Each number is 500 + 50 x the weight over its row's rms, rounded and kept within 0 to 999. Layers, rows and columns count from 0. Numbers have three digits each. The size before them is the row's rms in percent of the matrix's.

# layer 8 MLP up, 576x192, rms 0.101, rows 482-518, columns 0-191
100:507508412592559504569525442523408446460544476516575517589436521570520415454421491528512470545465623467520423543500571424548485561441599454515425518460528547455518466527471575475515566494496490576509437518439559495481544497491467473522532598518591489544472494418526570504478533471456574557434555577540459516500548444424456482491485526526474487483493503448500524441470466470556478408459502522507465498574461488543569416502424479563511466474527480551526567452508587488522425489441442421474442515469502481374518509388508620609469521492514481544538550573551540534577408448505431424
089:563478547468511542603534440478484513442478493499583444508540526445496537597574382539530647555393502490481487494468480546473532562528476520498596482509452499446538578542416482532576517495447537551539505531469463550517547493530506516401598533472503448487517498457476479543455599586494409416474534551527471495525507595522475530499445538466430428528527407546522483481520592531502559455468433473446556487449556441469483490562498508486480511476578492506537479366547437479544460550411547451524450480452579437453461605495596474476541372489435543502469576538466438499484545439509425454
102:547511574520509472408440560578471491443574529460545491517541494452403560492507510472526475566510470571496525485483406447512565479484465406495386446431475430434509453464487496514552520475516449577483497469470502532465521401481557499449422533568500449474473413410610422512466437457548570471524402487536607604461494544522527440564473473570582522535574509455552514527439593473556531543461517584509503535488436439510543494617416413505517491437537505519599450479508479560546512406582484517470480522442412515526508547433528502512503633475538500516574511500442535549501546440474554498
097:527503484524540483622501490463486374537612541387562448490520513505430465479569385509494558501560477544550437439593434513492491508520414408555473491487482562532541397499438400487431433452435503567551457386491447519527552470418464559439558491459448503510462462572544454472538545488501420534524565552533572501427478462531515474545510389503601515525571545497488514470469537497441580507458599425480504482471477512557497397614466459446467482491491431517577492425563448532513487563513459531496451567506492518467473560522548482506494515460545530554529587559451447481545543446542526548
103:484488417517547516455416553565479451631487512466537481424466476482531557471419556560460525506538462536450523501470459585460478445366516577502498565484560504518536484491475592531449487429562507526443521509513434559550500453583486602496588480479508554515548458440449512485496439508436532551514466477494458534532453525476538448557523555498434506533474538582533480501549508482598535458421487487537461444460396390454420503523528525538586438493545462491516567547462466554563386446470484496485487468403595529535546543438527487511471478401455474486529393574547375505555385483583539460
091:582388557457542496487557477434464470489495524513485429496436471474495585474495421493467566489421475552442495526483482522548527519499545608478444486474464424509473501452606576551495496475414418490492597549526575646526518470440459503493504556458395449487509577472515501451444527521439462514554502472557435464556511467495581497507497446397495537477492445500460518582516555521486376421493485466555480551517503507480511465548500580446490628535493413554545469404408409629447431509511541527463482592458513608378582527523527547512464484448486546509458540525522539537481503506518517502
092:422576546551476495455550591544499549508416578522469411508493490539491551478634493496494515507509582521574581525443526480389509490505418521457544530540524475433494497525429556488569412408502427591475529599513560527494442486526561602520487487524557540528525494491422513459478488489432412452496607476500465515515421497469478599542495444549510495468563465497538473479419426538438481400536589501411534493531394448573448486507479497529421451484589544551456575490558524477442498515441490533502544439397548535474482565568505522491523480465464362529588561501549455535476472475529501542
106:454546485503401379422538557518484470418503591527513428516483553458536540598532501497471423453518480483548493435502488483514576514513446467508449463473484513503611536393456406497480488554609521508504527455434479492456399410600514543472527518588443612549547515554446444479536602508504463483473404407456587543587589482468550434530579466542543515485482444564487506438504483492529514454416450505460575583595452485513479544480433552491486596547470536569469402589465419583531417538514444522487475399522500494524549529513480497479498481433515530506508489532543503483511478522487497563
116:497475401573547512466400431425528424497489366460430455589483489546527510482483541520471452558443539453512501518539495552506478525436501450468541487488525486466587497448518451472560554437551464557389584534419536471566516460499541496604393664579473518568528602504538463534566469537568494438462395391486504565545472468526486458578566559506443543515399469591481556455510456484454481387481450500542432506504470452485550529524581463544453476443531617471504531505499437460502540500520507457524491512485505468492478622506442517545508432488494558497500487490525496500480547455485416546
103:488507538547512506537505362549462499528558548471564513487456410548481514532510434407493471461505481517538495446533428440505528508525573422532459404533475461422454485525423494446515461510558451493431508574483501528480504495457487515556467565537466550494458439511498523499626538443487530555511575542441536591483523538444539437445469471465483530537555590625498598613446551541503545456531525471437453435547439454534461484638534547352485531471472551510556427545437516525383555516542452428585501509495429534477569587485525567467430560469510494450475493570419428527501542532509541476
089:488507617460450494468537531432521415543514541438517425529532456617529530480510489494559500500537531411475558567483491542479473499547473459521458476505644444413466535499450503530478368522433446495520514533457524574423440551503380517545476596527402522489446419502522473453506506566447474514435506465577445476517539518414630590590472464502575477520503524481456544464419515453396467455460584571426477477581464536417482562470442505511595540562542421570583459501462485507504531470471510535532538467526492464427541514538490594450450432519492435478493498493576499530535527460499564446
091:528477474519484432403493522526413490540480490410457563512537460541524549639468491460425451485453492489461459563456405513528507509533501503497492558503367502457459454557488489405438515501429445570561386507543491469499508473557547503610478470483458504567462461447508512519498570439431536570553459552413526548465511484445563433533428412495547455539515554495565453641545500502551546514429488446492588576547473536452497471493581517477555517553531448450505497487502518548464640483526442543527509490546517468493481385473640616502522553481521468463533541464508545492555436527443559571
105:509471477454434462598530505496471606520499481508472376534522530398537460424585453515439471511574458560520464536538544492443480555469558650485554474405466467435473471488522484481459545462491513561531474561598414461499429460514419455576492544453501465436517560495567532498526530528588488485585560561464455493498481523370557463525489469515538538482417505514574498494483646585517483513567577526547498504481514511546496461455537529472441524486582462503462522541500489476453485555486394508597493578473521450472432503542470487440553480420406590477412459627466472465488483488492579476
109:563418428431471454489488515566550478524543455511445460508572581508489501460558519506432463510474469528545402498593532515487499425509471483570412476531435590467540497545551498458507497502500528567499616488474518436434533428584459448538454588573403441517589527443447584502583512529563455457520422500552477549449526488498528458489560471445480537476499395567453478502524473462502458460500562479530630445514530425615505437424473468527530470529628469544351536492444536453493426631561551523542469531483526504521490509490499578566510519427503477504542574483508466512442476487478480593
094:455549550447484413526504530458535427502464482484514641436463508412408463506467374541536501517547420427532480425478386428507394624597484519506523492534457518549575484411474606506539510508582539576566455457476538448503591457600537490475526517501520511503531473472488476550506500512548569538464520556548479551546492504457457412435495520544458517489518511541525380550514450450492507493527542479542559465552513388493461527367424509520562457486486546558541480519556442501530567586513443475534567563497451538483455540545477478591529406484524501570432512467568434468478454524518469459
108:503567530511497590483547504436529495490505499507531481501421617518454618547544410446463474590610458513571515477514538489507518489508503429504487437475449568447509462397505442441494598496551470438513464449499427550412522465517532601518463495630543519501468500548491455438454481362534416480501514542490399442505430498562548390463555523539522519526494492465448413503501599539461465501501505552468452567463562525546535482476536393488557464533529565529535456575574524560517528517508531562484391538502440453475462469485500442540503526446401470457491507464587533619424514580520464479
099:453455472461508582491517521400427446492541516550468372539460459531400508631386496451450474479387482479474480480524525479558520547566458452493440567584581485494495498541500557514409488524601575497533510489536442520510496416501578552498472557500555506503492406487481561482458497484428539501513570433504483544436400448454481478472522469602597571413603521540524505455460496460560486481431464526498522444505518422467493637409496474531480444482461570492435518515476561453464561461554495515478487445551519470499442528406557507565543457515490446493462564584548500594494432542482581510
104:473516459496483593338438477548484486503569472508475470498511470460540479450440516502482547497515500455519513515506465492401534490510594375444483471494599477471476549526493516592463427457461444463461492584410482522494517451457510509511474531539586492597640585521464525527579590537543481400570520497537522503565404436453607546484523517494539538505549601520476512492477478550558359577502521482477478510487519545497495450548400453517434389525560484463508511475510518434540421395497589504560413500447552548499440486470504461518497458536505567480476500570581524540417494520414531479
105:552471610615529501532539545512575502503484539599483499491467465471458467480401475410536559498448454432438498513558427561544470604498480402487457490441509498600413482519537478496555541455505542465537534509509488560467579508525573482467458433521452494386385526542519530447455485443584469488517495445534543513516557511530469490553487502476529387498442468400576488463489539506536512463523535455454534479534610426449495514555501508498475618519499504479440566469552447501451457549496590499602425497532536459526475466551527487553547510417498485401398511526425564398597573529427558469
104:556446575574501455433574487477484565490462535532483545409429483551440390524501563454467498509450464581531522469441431422465513560484538549463542499605449456569472492481494560445369561496615471561486449572501451532493500470562452477500534511525527532538566486522491512502466533369554506518432572438486484513535529500499441466486472594576560490600442588527372480570396561523606469572520536422393454416531490487599507438428551490500486427498530496465460498546481531459506553432581522477493528500474503547513444512464530539507465498424441487527569527454496593464476523487503558497
106:457502494476422546530503493460605476608482582503504590554451495474503548467553490481519562546435486557528460561502481442507467493514525382552502453453503507577542490506541554528498574502464462537475574513541484474484423507543548468460441414567503442409483590527541464402530492436467514391604568447574514475482558488397383476502375504527479466523527550412484532591504468553529485553436489406402478463556463512504480463598560511513589515400446568494632506482518530468499478557541453432483488532492514571461481486453559537467454483478481478430490460524576538505524417506598470546
104:477534553495470409509442573516460405553517500562499423428540521495484484526496502520504474473395497500562538454464526507553523517505582531543414527458509468505540529565555547553567502511462499591485477464434520420540488489436513493503513430548438446552474480600489521568452601544447466586457465394489417438495466495574589510571515552494459414477463536482388423475542532506510523551423544532556487465448429413519513515583420588545489442553537371436442532525559470503422472510531496600465490450560484464549469533450544456503468486501473475484514490529522542617603399420453593497
095:583500459555524509488465515464424540473491518550490443635599503362575552455494533528481551533586561491477473478472519600503516616458374510517571445439446553452509496469477481498496421528515466598499451491543515563459474509488478534529469483501494447524579429498541502518511514516493477398523495547456442598507411444471506534516484395426472448454600502557495437595571527512520433590559556520475532447475572459543562429471516514454430486490520526513491569494485396487443484305540558480504466572489471529526536604551522547479514471498467496536464514429452456524485517521428493487
094:523532613492541549403449539524484509441515524470503540538627449596544497506465517590532502519574592384517441540445545535536528593530497519504424490479458478550543491579528431564454469494475469438490532535446509457509560508469501546530494492491550445478380508511505425443502493463465566436476528554525508538535520519412556484484454352504433544526431485490487474469456413590458483539622518440444493553486429475448539479560621439404522444535535508498432480419517547459564475537556493563509467439499558437474500506552528541413546520402445533511477485532412561520554473555550458418
094:497509499504460402489480417562479489434467521516495489402576489429487566541571464526591490469466576497453554656549499434546539477437431532469458489537470455482558428456551440477554432462583507514507485483534440489477515463503555484495480575562500469526518541444406481436540541526580501515439522585551425516491449437533405547488485442522505473521488376499494457481501588520541497605543524546439500438517417531582489461535482500617604507472403536487518590488515577475446468465521489532616525511491549470396551567479480472512539559532471479399596478517509488404475457448503564439
105:527557515452486541523517474515577504476600586570385428486548541460482543483513536472504546527525417488533495541416450523427554417416516507584420613497519542462431514506542519479526556536523601559436466435462499475521509508515570557509481496605512536504573508478487523435451478555491477502504523414486507554449414507489468432445584525622535522553423520542433484502502492452628456484599616530443485449465428519557477520473490449590468441473529586458444513440435499504580496534524543460436468528491564526488473518478536434517458386483494495371508529423550471451442546464443459451
101:482480558555447515488525441570366454479507493539476458597519538469472536464449410603468528539562475478469463500464508523480545478497491444472509559439480532470514482439508520522364448497578522560492423471512477452479533477557423516614490451603526479584528472536503443504513494457501457368461525499474564551565542508507509489543610566467513556536584571499464499538547586399516576513480578498446477517431543474544494543537486480472537564493525525539611497511463506567487510444450475479448480593428462540469579498533429500567539460401420392516555411487567437507404416487421510466
115:501470586455455550480439529449457483537415510342504539618498489459503474451586545506580497499471446512467477553537529561530514553509477472467561423544459501480563412459546395511493415502425576514530537518555601530451471571521441590491513547498537466537513442559480468519474492554585458449510566485498598484499433503452498504609449411515542536495537523515584441481507596383505555459507462439561486405488471437486541491509525498513459520579483494544499502491512481418555428470561485437565563433506485571462385525592440437529517522456424535478526489417561532563560469473445476439
108:499507387510484447464495492521519526535577492378425445468524470491462507426532556525631423535576460507544458499503611542575485484532513544580574448496501529537413531468450427464495460595503467474559451436511441520574483494507523583420520530502507589491407515514441491511525509474525449483417629529514495453478520475432548532479489451462517378603512476554462445463505454490512417452581460461528514421538562507507468518487567521441420507418571538475530471541571457644462575540494621543490473493553495449436555454492482584536457541487526517452541496515550530486453423494508447569
101:531513545522572466451539498477476500457488587468578458525528642481467427491588495549550458507564524478554547452541484457536486478482482523446570485463432524452485571558479434384524475400413560506593511488480529601468555433540433467510512564580509396437399508608569629474441455482547506498513476515490547426433567458527576591522508447483541500532458447464511445448548421497498524484526467508538431525507424453520503383544603529551495463491554466542458500548516468533451499549459436458570518519508435555516539503491490410481562543426496494405571470541495427444530451468560483530
102:506548434595579482439430465569530467531434541484580468506505454491516413517566503660567437442482399437551482458614536585556537518419411533477540614387487439454480499502494540477535554457505470468475438487481481541412400587463505518524430524560538506452410490532603475523434456533497439494443530565564447468480497434478540488454455533527476552530478561399522488470503541514431494522462413575512520518486511481473554433499499444453550525443453509465513468483577531536480523517469591428527512499499566464526504491525532474509614460484529539461628581540512452519487489563501561439
105:505484391408540526482464532530504437604468470440555482485498426470446486512582533514558480565531444448505465395450517421435507509472515433512495545491528448458519503504480527513495508427515435614589561491471487574538530450502456454487477501480422584475568425525475457540439461469447528475475632412461442588531405468500640531483449561477470490493514610516427497543432576525490464552423524491474395441496504541510464484477556480525532488434534518492540558579515467560479565562513526608446489526586540493532496612459520428540559487438593511488520505512456401515570473507521429431
096:422515498587434551470431411513490597500536502545455547500569442456397543580420506447452525589527434423529520457550516517555503529527522480460554536455468508520454535528566527455546524429413466425535487707438507471514437551467488474507516523436483486546524431560513511501457504471509524481543465504560514448508473464450504506525552541427601452584518505501444450340560514474538435574524489523434518518464470513514581524469502497501484529526533488434440491469554488450477555531474521522445512504479581394561506529556495446399428579562466573474430482473455450490447521543434641494
095:533450356423403569409596558498480497468489514449498475544478471541560539579527486492389541507537541472454494584612447476593535474491474418516510554515491557449536557551467485465641465414460432508487496468497464482471496433453572580476432525546503464508511492475481532422536557503478514395514553456552472474420497481529476577519573500482494506578479472578480441497570557472469514515494516422412501535482524519590552368540491568528534540554452447482576539472488570455399455448451554522590466470541565482468587446591512501493532470547574548524537521464486433495485485443467483558
106:459577500460435464505519500549557480531466557506514440469488472538450542460514558511521531439578486497519593588582474447532525556567504539436446487505425382577468529467429517484482503507479510522422493593554553573468447510530537517450528443544523438517404478638477510544488471527499516509534514550509424544444492472486459492516460554350411450513524541486541555360515516517535511554510509509491440501441475492471516493466468488516597511379448464588544514469493440511432540524605517548562550419497471412517456506594510581440662494493485524408509539547493508479477472422530517389
110:562375573464517475428383509510487423437421579526592486613458513535528476531495549553438568476443514550497376481473516497416581601558520546388496518563491555509539489543526516507489384525492445535435492478575485508418582513518474531552546473464427469511400477511507454489454554559531494464428583610536544524459558559429483550531464400547461490538556466461505466502467479412448525504499485532488551473513441503534577480458565486553537392516524447511500595491441437552519465441550494443467430493575452470515534441560542494511500513515519546464527547449540565519570529500481460406
089:467357556528542419500511531448486496489465504480593536524504487525457525456431536477557491485557530510495542583460419509413465540515453471533495575502521403519436478471493484589490459604584544587471623541490464538499527484490377468494457554442485478442474564471520492430494523384569548498581450503503522539410439469483510486491555598565513529494494484455545539509522535540447501463418506509598437540531467385544409508573595414489462479513484443494361568518484461447568451526469500498551507503512518507459405589465485520447501499627572465568460474550565495490472431506531510513
# layer 8 MLP down (transposed), 576x192, rms 0.0569, rows 482-517, columns 0-191
104:428568487450457588545486495496418481531479464386489420506535458474442532469512594560445456507568449436518423512478466548476482519489377586613448615515503500375520463394556510415445416635474473463543506471551483552558602523499489492500557410555551509485492491430485456469465578468445452545517511472510482480480421551448623518497431504451527481558502533559531447540544481466496516536531595590513514406579466531508450553524507481494484462552615515462512548486481492514433566472506449587510507457586441506551454427530497491475560513526457478517431491524476494543472510499506601479
093:506506491496544535484510489529496511452488525424500469519524459499490541434516363501473536527481582502547487508568497502522558409506551540515450509459449496543561512558517462471463530448464480474536387470506555439543558525458561446509510496488504434487527485498518511538553547503588537462551467487500554491517437505482458616442453494461549560606482450394396651462562436585496421443498567392481522563494565598563553476469408427472458472422436498593525522450521588454597434468545437528410491515536500506452519500576491461486422507419589517644501500498492443557556419507483492463
103:530565522509549583469415471502459488440480491457545557488505462423598480516498571494513571516567486498513416502456581432511500432480442491541512379507467470425515466414500471506454539533479491431511491554475437618509488454512526498442454443477552535523421514577454543459480466484559542503601460604500491536566420487534552524556528635489511458479516528464457530484559470454507509548409491538534505586497486515538505434487532389544470506511503522478490542413436475513486515419512462416485484584401503581582571495533598463626489510451495530432687479506446501519458521434542430506
085:508515520483513540450495503545473554480475491528465536541550476504535447533501564469548590552417504468524453457507498460385417521551418552490491529537571436456526441443476479486445549537525423561515510607552540447378529566412555461524471421499406558491554555570424550443556592577482497512543458486406459554640465493461405499401511531544484515512494462485502428495539452503586533484470406502458454579540498407521496568566452602524496561513499494507491459496527479539519557483542504457469495618515562483523508511527436447592472378496426426501514483474485498466555471547487559383
099:438447439437496529578546433438550506545543528512460433549506577527466496577582465528468580484531535425542480476588476587482413489600470453539462552559547511510539553533583490427476512482487460513596422481347556544452503539481576460475523553492509536482514460486524567554470596530527471471495551383510540514527474478478534526478546458445518489467412482497592509513533576516476501515414446509529423489475491529464557441424483423582456539465487460363545399485568475432609506573521544398583459538434458490472518505443518551460505529568476421544550515511478421472494475474515476419
090:463562527449483534488427462418588531464417571504431525469528543513495485469465470419438472576537497512558483436501486462461512507597409587495484539538569507537517552360454451516447547602465528533522464582436479404549464498465582568504370487561534410567478546494457543494509576565600441515470470489418436536544541491474474566438494551471448555532507512549509405462527459526436543501525529529483442507465436535497429576481431519509509588420560580430549487518542521392568523477462548507474510467538476465479568570489531418443458543522535570555509452554419518457535587520491453496
094:529504556409471541520413478493523497407474486494479517509548499443492442614473651566508448563464431440563423470516480491431530566520426454494475480486504414523494576511505443460407533447505522479495425440547470479539492513504553532549487454564545421544525487524535597552531493374505508519442534536557526586487488519527551466470558632498410516596403547546516494521466589458554539464497439535450490531559508533405486486406477391503556471485459594510488501492514592556525520461532465541492447447571507425448559510403505450480569507466499584510508578432524463534393534533530481474
104:547514493499466532481508505519516453411549429621488448542492552551466569482595531424511495536594471457568527576536507559404432469545518474500409564466566417422522529450491449510524509547421464501512531472570438544441436458481483480504567485470442569468481529513471435467419454453501496496494470543501578509485519561489520436470487421492586487556475542500500516507448414517498490507500458504492469574520427525548545586449476520498453504572470552535426495649518504577437468455465502446471481434557559539484575592489574466450528568505494541601567463427600391585528406444421409478
111:579491366525341505511505456501518494437496556502580515492515394485527474498476475486475603538521457490513450466478451474480473496522558483432526590528501510401487500523411507526600487521466523466566497505532618520544491461447431506543465456461479558474515525452472480489572436486487557480397585584515505516551487486473519515421516547387584480597495482614529463490520562494594376570469465532419564460450532471556468399498523585513536582516534496511479430570532474570484479504559493436545567545524567524385522421470430509576506513500506510467470461418511436535510550482545459455
100:546471542588520449577554513442411532498536561537571446475468467472534489460492487555495512382499434379516494564488494501495508527418495478401514500622474440557505488446369535460473419519551491411507511476494628614535541517455446484415530526512489512564501552492472497518394502561541430502536450473438425480549503498477491512564523547469534449425547474563566585443540492504522483534512414513520454464548444444499486589434464630495512472445566523526554544474491483544501525511580504507577419421483569504506449421546541486538494490484446554571524599530560419492550441395508494500
091:561497514471457549479539496539482553537540544545556504406480506419436512425526479503438526534459562573458409561451548505506469504503455566446493499517508477467548467485425541499487470447439455499461539531442542569525455398409575484506410525405549511553502553423471474501544619557537479499560563516421472429608441540451394481541586466513456550559521516497499538597513514572456537575472503462429479482426470599505460482494489559504486523536486523519440478534474495489520655460408400473572530494547453531599525475399423528450506532419557449422505516496592471456505521515596485521
086:483481536515544510442512401447537532469484504612490412505483559443455560528461527444473561449488478523510486449576427504462592456423405477599415508548532475529549474468487460476436481540492509383519554497572558512523537570543452511398469471551469404409511572508543512522393501618608425486617521523487567443495474511521431547550387537585597462448573467533481496437461532467520445510526480498582460471497519520503486433445500459406521472491579505516550458564548442457473548482534479481483524553451498472484457449557547428514440521547490564536552460581557470430500557581535474524
103:528441496504542461429453521374463388475494489554553587472561505503466489465339459520478473437429375401586458478486530451595527582554459434531507540480532588475582494467464504435442501463541483488546503525514526467511529455533475526447618426562500471445446494518547527522504505471515489426566460495596482466443488433458436478576495530464426578518517530499472513504568590502562475520455556542437466562531466614450498489533538494449491543505478535469544410516497587503504461503535529501514497555586468464553525539546518539546475512600523448588443516413400594503484499501572421448
110:508478512423523560574513419510568509499530556494413503535510555609506458546465478537493531527532484547545568482536464487486501517432439530435553618518579477526482515435472515513506528544541513480547511529557492390488480565550528468528620519501524494553546450662479492563576548451457435464404524495531551514570494455470515465534486477443489549582511614537503432505437481471479371496548528432529425411533488507593477470425545517526465490487462460467447517492488535516510482436457530376526430523453376446498491451516537519413560439445540501451539450476478515370545567542448465392
096:560532496459527445442534502427363489488501519445581483532421567472465539522474523445439456503531525486591497461485491515534442481545532541456476599523515458510587485534547470415515535528561426439545505534574412506531574543480436492507419489497474534492535410523569492452597452525428474437454537555605495541524486512430453485543568590468495548454605496483425529483471570524524487507484534528615461463491527446526454445503404527531471568449536582431502530409634446517499541508491510565451467442476458395452538509506551368440440489578474416504488473545452532568578515551509537462
113:444515441504488451532468465580514510416500521441433505460464535596535467432452597552521537410489499510466475546473501588393487457450554509440537511531451456484538530444545592487593516530547532479442420361614495520511512550555496489562472563477563507468508582508418509556542490550568499490374487442510463424471587398575544478564429426525527436513529517489478553511380508529535503526490483461501382485442471484500489467522574561526486493546505415424467500486510481447469546500528579546575567403507602526522550491527467552506524423510491458532467449586522432506511563476444474584
107:499555604512524517575484474526541597544502480462444492517362426508536526534497628563492518504489484506476487513557600578521523545498496471596527471491525532551512550504536418548548455396383441451517482446586488525504459524478476540457515543559544585497531534500431543425446459486433460475536550446467551470631537564553481501524510443473473465490488574536558532497499521546530461410528605527469488546513527505548464505471470489452437528521477445506431557412470565496374547505506528544510514505451524530507429469519496486454371468402404528401415519416377460437514520482526467562
104:520503517559582595546493538526506513378519464564523451553480521496504450399447490508475495519481561498460489510515463481454510481510540536488587466573424550486433538515466538478536491470523425523561596589580379450455543429569437538474439470482566407512416394510468587442520535488508474474549510526544546453446498571476442524509447494484545473499542439556590508551530481363461491440502560529503558471382488523560552447446471501423528450470496537419430487523472501412551519607565550493426519493515545463525512527513446493467425517457632502516450578480597487591419494505510533567
107:545519448437463511537560426514494437494469508511538514523474536418580520496513444494492506489456469445564460449584544496516465503390523459490461603537501564579448453514466562432534564484481498460407488522479419426567417475508506451480459505502455516504509538557493505449594544484498607529471521558455495489407542522445566522508635540494453545401551472504547511519558525558444491479432486467461546491522434541617501477498494462530477378547477437533483510495565616549561564476513475473463507531580485434567558515439527448574553470431467447542502641473579421432449513398515578414
111:483510553514417502593430532490443559566495482429446520492459557548434413503483476502466525526489441490471534619441483502503504396454483457442535439529519458620515602569575550491517445511495470441420448539485499527559495521539559434462484523517533506473528567430504522434495501483497550551518464504559531563522402502535580503530388502487480437423502511428590446534495528466520466450498514588390455503496445580474419507563504580637521484503566555477566460484550511506464473483490556474444580422502504594483493547520529593582383516561530399485586422482441537528462427468485479478
103:546484516567487523486425528536524451515592544479454504500535421465522476512409419442428471469534536477591440450499581524465585487528491484547490505517453460616444534555499516555448489446460530621462552496506454497466604558526479490401517556520506490441506514500515466519408419535580544487480447587485457511430441573462458462430522465468455503442405484590491605590447538451598500484513567505600468482462529548494503527479571508464440556507455454543599509477495510439547544481415522415475559550536529548494508394471516532488441512546407462408447531465557530470498556473636430492
105:540406500550494503509420493505453512538471493409459582452509498518478546458486549539530572483501494517483483524540513529566496484564551563468613488574507464541450551490389511545512534531476497522499532496546612569490575532522574449537495498487506542487514365548516522540455506534580515500407556605500433483509519481416533459551485457518471523497495469409559626485446404504543519458614476398433516418481609371508424487416526518484490522535513428370548500503434533482457536417525421387482506533553497502480499470461455512509410499567449540483547467525555449529417454575493480550
094:516580580537424566565516430511430535495484478526525509535529437487474562497488385486564508354627536478381481528472510447398531461471483502551484524488441479485465517551514502448499555575456469521541425462481487583447468590492536501508465453534591569504480588581545587433615478551538516431491479495515390476506538526475528502485495444452513536506461436559494489545513573431499382539542609504473444551526537461544512477534479449484567517574503540483503360436478524538408524511550503472433536456490532523458536467570478470442594486476447413544498544476486431593477494465444484536
096:568461446464428474473498556541477583625490528540497577547479567570474442454479520562535500404455389558513449494559484492575474414562510467453581446488529497472501483458519572343453536497541417575532462526531517549457449474509548576410465423518600524458524546558526498619505556430531535507558488458497491546509510461511411487537483515477472497509485492463584474536508505499540521533528599455465525464539429490514504500436405566463435436542513501492535524591492471538490508387511609510490466557476403589477515516439392569446432515498545435423491438458478521529460483578430488511
092:494532466555532536511443594555568472485416505599499576537512531487450453421474509601461445463509566492416530391578586532517476446536589521531539541398584537524520521546491402559445503426430487576584473515475558485533505547450496521475493430562513527426526494535544435510538419458544412439504522515482553479529453464435499493552460467415465557507463390477520481509511461561503512554492462474542534522485490482451567468513396517441482556464408476568496493498470586515549424444483554502454515531417516623556477545537488486547533527498554600458547401470481435421474413523612520490
112:457525458470462533444488580438494568520434464488524476469539477568559565352520483429504450493533466565380555441506602433510523562472565513518470507489527531559435545477478400455422539496486477557440511665409465549518525402443497463422477478460461493561473484457455499467463555515502542502462552561514487487476499485482505518529478538434517573497507445498466461547536578523525552553444477558470409458438571465464519497587555510442569556596462478601484497475496549500533451515517445554430498478499454498537625516493328576440533556517513517573518457565429468525534516487506591502
098:485557461593540378499398549546490546446579543507508446455428429481513538504490633438470596429470539485537514377469581420553534506477505450505546495436554508517454467549653541541459468554507475517487503501417517430481358480472437495401406459396525483456527505589636544498474484526451464563459459509512508447446508532512502439514489480485541557506507546542450493563511516574564472477567495531529501455526520538409464573501591523497490433460494568497430470471493543485483457468509491470528497544685468487423518484476458487536512501527555527509507542551524480499574513505449474501
113:406436513441547458477529471492528429527572486410520456457446450527503548429579455471486480571527499486531565567481468509522526451496495494561507533504511554537571535546604549484535553480559437536523442469608559410347595544593489509467547467396480489452480474542654534474456444511436488477565493455530448517497543438444425418481475556463562624493451499494433582464462526455483484447516520405480524470525445536512490501422554574415502544472436560583493486551560559467510527583538481456448448515549469413532519494502501454452490515468511391485460484538511535500492603575556522505
116:542493542556510534457536452470526604469472475476621511388454608551583440484540565571508510491548549477541634450501479553414455544423474513512573503425493543478454437567499392458551564431493483505422482579508453475456526602561460535550528449396472383573480435460496478498498488488575516446546497621429530475519468540506519462472509469482496520452567447549474512554530538527533521480457498494462522545521485448419518544541509484476461427497533473460538475549481455481550624530499472505568497593416558421509424503485522631519465451439492443492449509479429447485510498486587456424
102:536563553553443509557491539532577556493363455460516432482559440573495548514418495549560508524516546483583469492489475570460512511504522515608504524498528444448533456477472503560466489532542427435465562447523561465434592447476547454525510458559501587635550490659422489469479542539485543564428508450503455517422380598483495506568481570486513493435485490509477535509544536504537475468438508527545445497502487446457529461464374462580478503484494524437485536496448544468494515459464476543548522467472513467437506484611593424499374510487504516475460543408524346478547504587493509482
094:458483485503536612515464557489515462526526476530389576593472478473510502508475448493477479594516521459493401470536433462434388492427559464515580473526530544501461433495494572494405519466572446439526547442538412553510471501483467483398617505470488514528531474525383534470556567549489565626571517551544508495438461491506472548501568424532522485495473418507471603459498439546573490496440553488541543538348447490563442484528507567560413469477511473503495514451558420500576495532416363560584526593441472479476476482520493476515544541507530575524454541510523529530531529428455487494
107:539448561489425419502499512509500618444550465478557551446497463467535469513500558467517601490517558550527512545503432520464491500586547509425453520500457480441481532503531536513549507487534518494474503503429419468528461499550498591542497548540515540429450418494561493461563520468500444507458448537448590489608604443478485539555476496454564538420425458382560501432570535526509538447563560465592511553427568552471468463522439514538485501556424491571442558453472505435464629545519507538436430499490433516580411504407517579475424548455481563380454432563570474428468416519492508548
092:513474481468456539546506553550507486471458417501482495567532404591513451538461463552622455462351479541520438531515443451528482539498497598474413480549483350532590473553535454532438490530514548502447407363525459505598539556563482512492531557558536482531421439561562475595531467580477570460449536495375403531464492509567494501419444505571523530504501485475435476540562461488568503476552445528509536519454515487574472521461482459457494397492439497577495513549457569499509577547468550551482440475497488548586537492491516495518392530430554506499478555455562517514472559482457433460
091:465526573442531559436452563585576454506446446515501528519557397538460528557441435529523522487495547542513515474503497609457485475562550491473538493591534486527474499522477548558519399523563499468470541523491534436469568520552462495525461452632575546471472460513479404359536541473485473535484485497473523532524527542495568486515537532491422504549477433477485494520494504612455434433434527447490477527459500522545376475480482564514516512419562528444548403448574594498566444514404448588466442481492529491476418535505539453490498561531505408609480422524449583432557475584420529383
100:563510433550449454419471588522559348495526513564511507512477477473520538601500444539509535463498426420539567483576429464468636448614567503384445539537467513557539472606539516482471492440573413495531532481509460524568475436508397476552560555534476499522574475464571538473457485464500460506531550539427410532512427549516459492528530521492575658454497589482512530555428522443463531563555590430474500510469482560471480492422527412437529469453537429492512509527438520505448461499567456484598510530504536540498549438512518481458488430509568461493517444495529496464499453443421474514
106:535557511515519508430557524590522445584587452458530450434531524466505460476460482482537423462561503562567420574423467470422482433558473549537496428488503458405522493482525462565589496478549518513516524501590562475475406476606548502515476366510542484451640533523448486525457393378502585484547441479428473576582504569503403453497403549494541425431468579512480474564551484561570487545440581449395465513545517594495532542590528506430426513521454443512466487548546472561519518504471520463459526511454545482474474474525529559503474515537487518428460453501499489565557465459486501478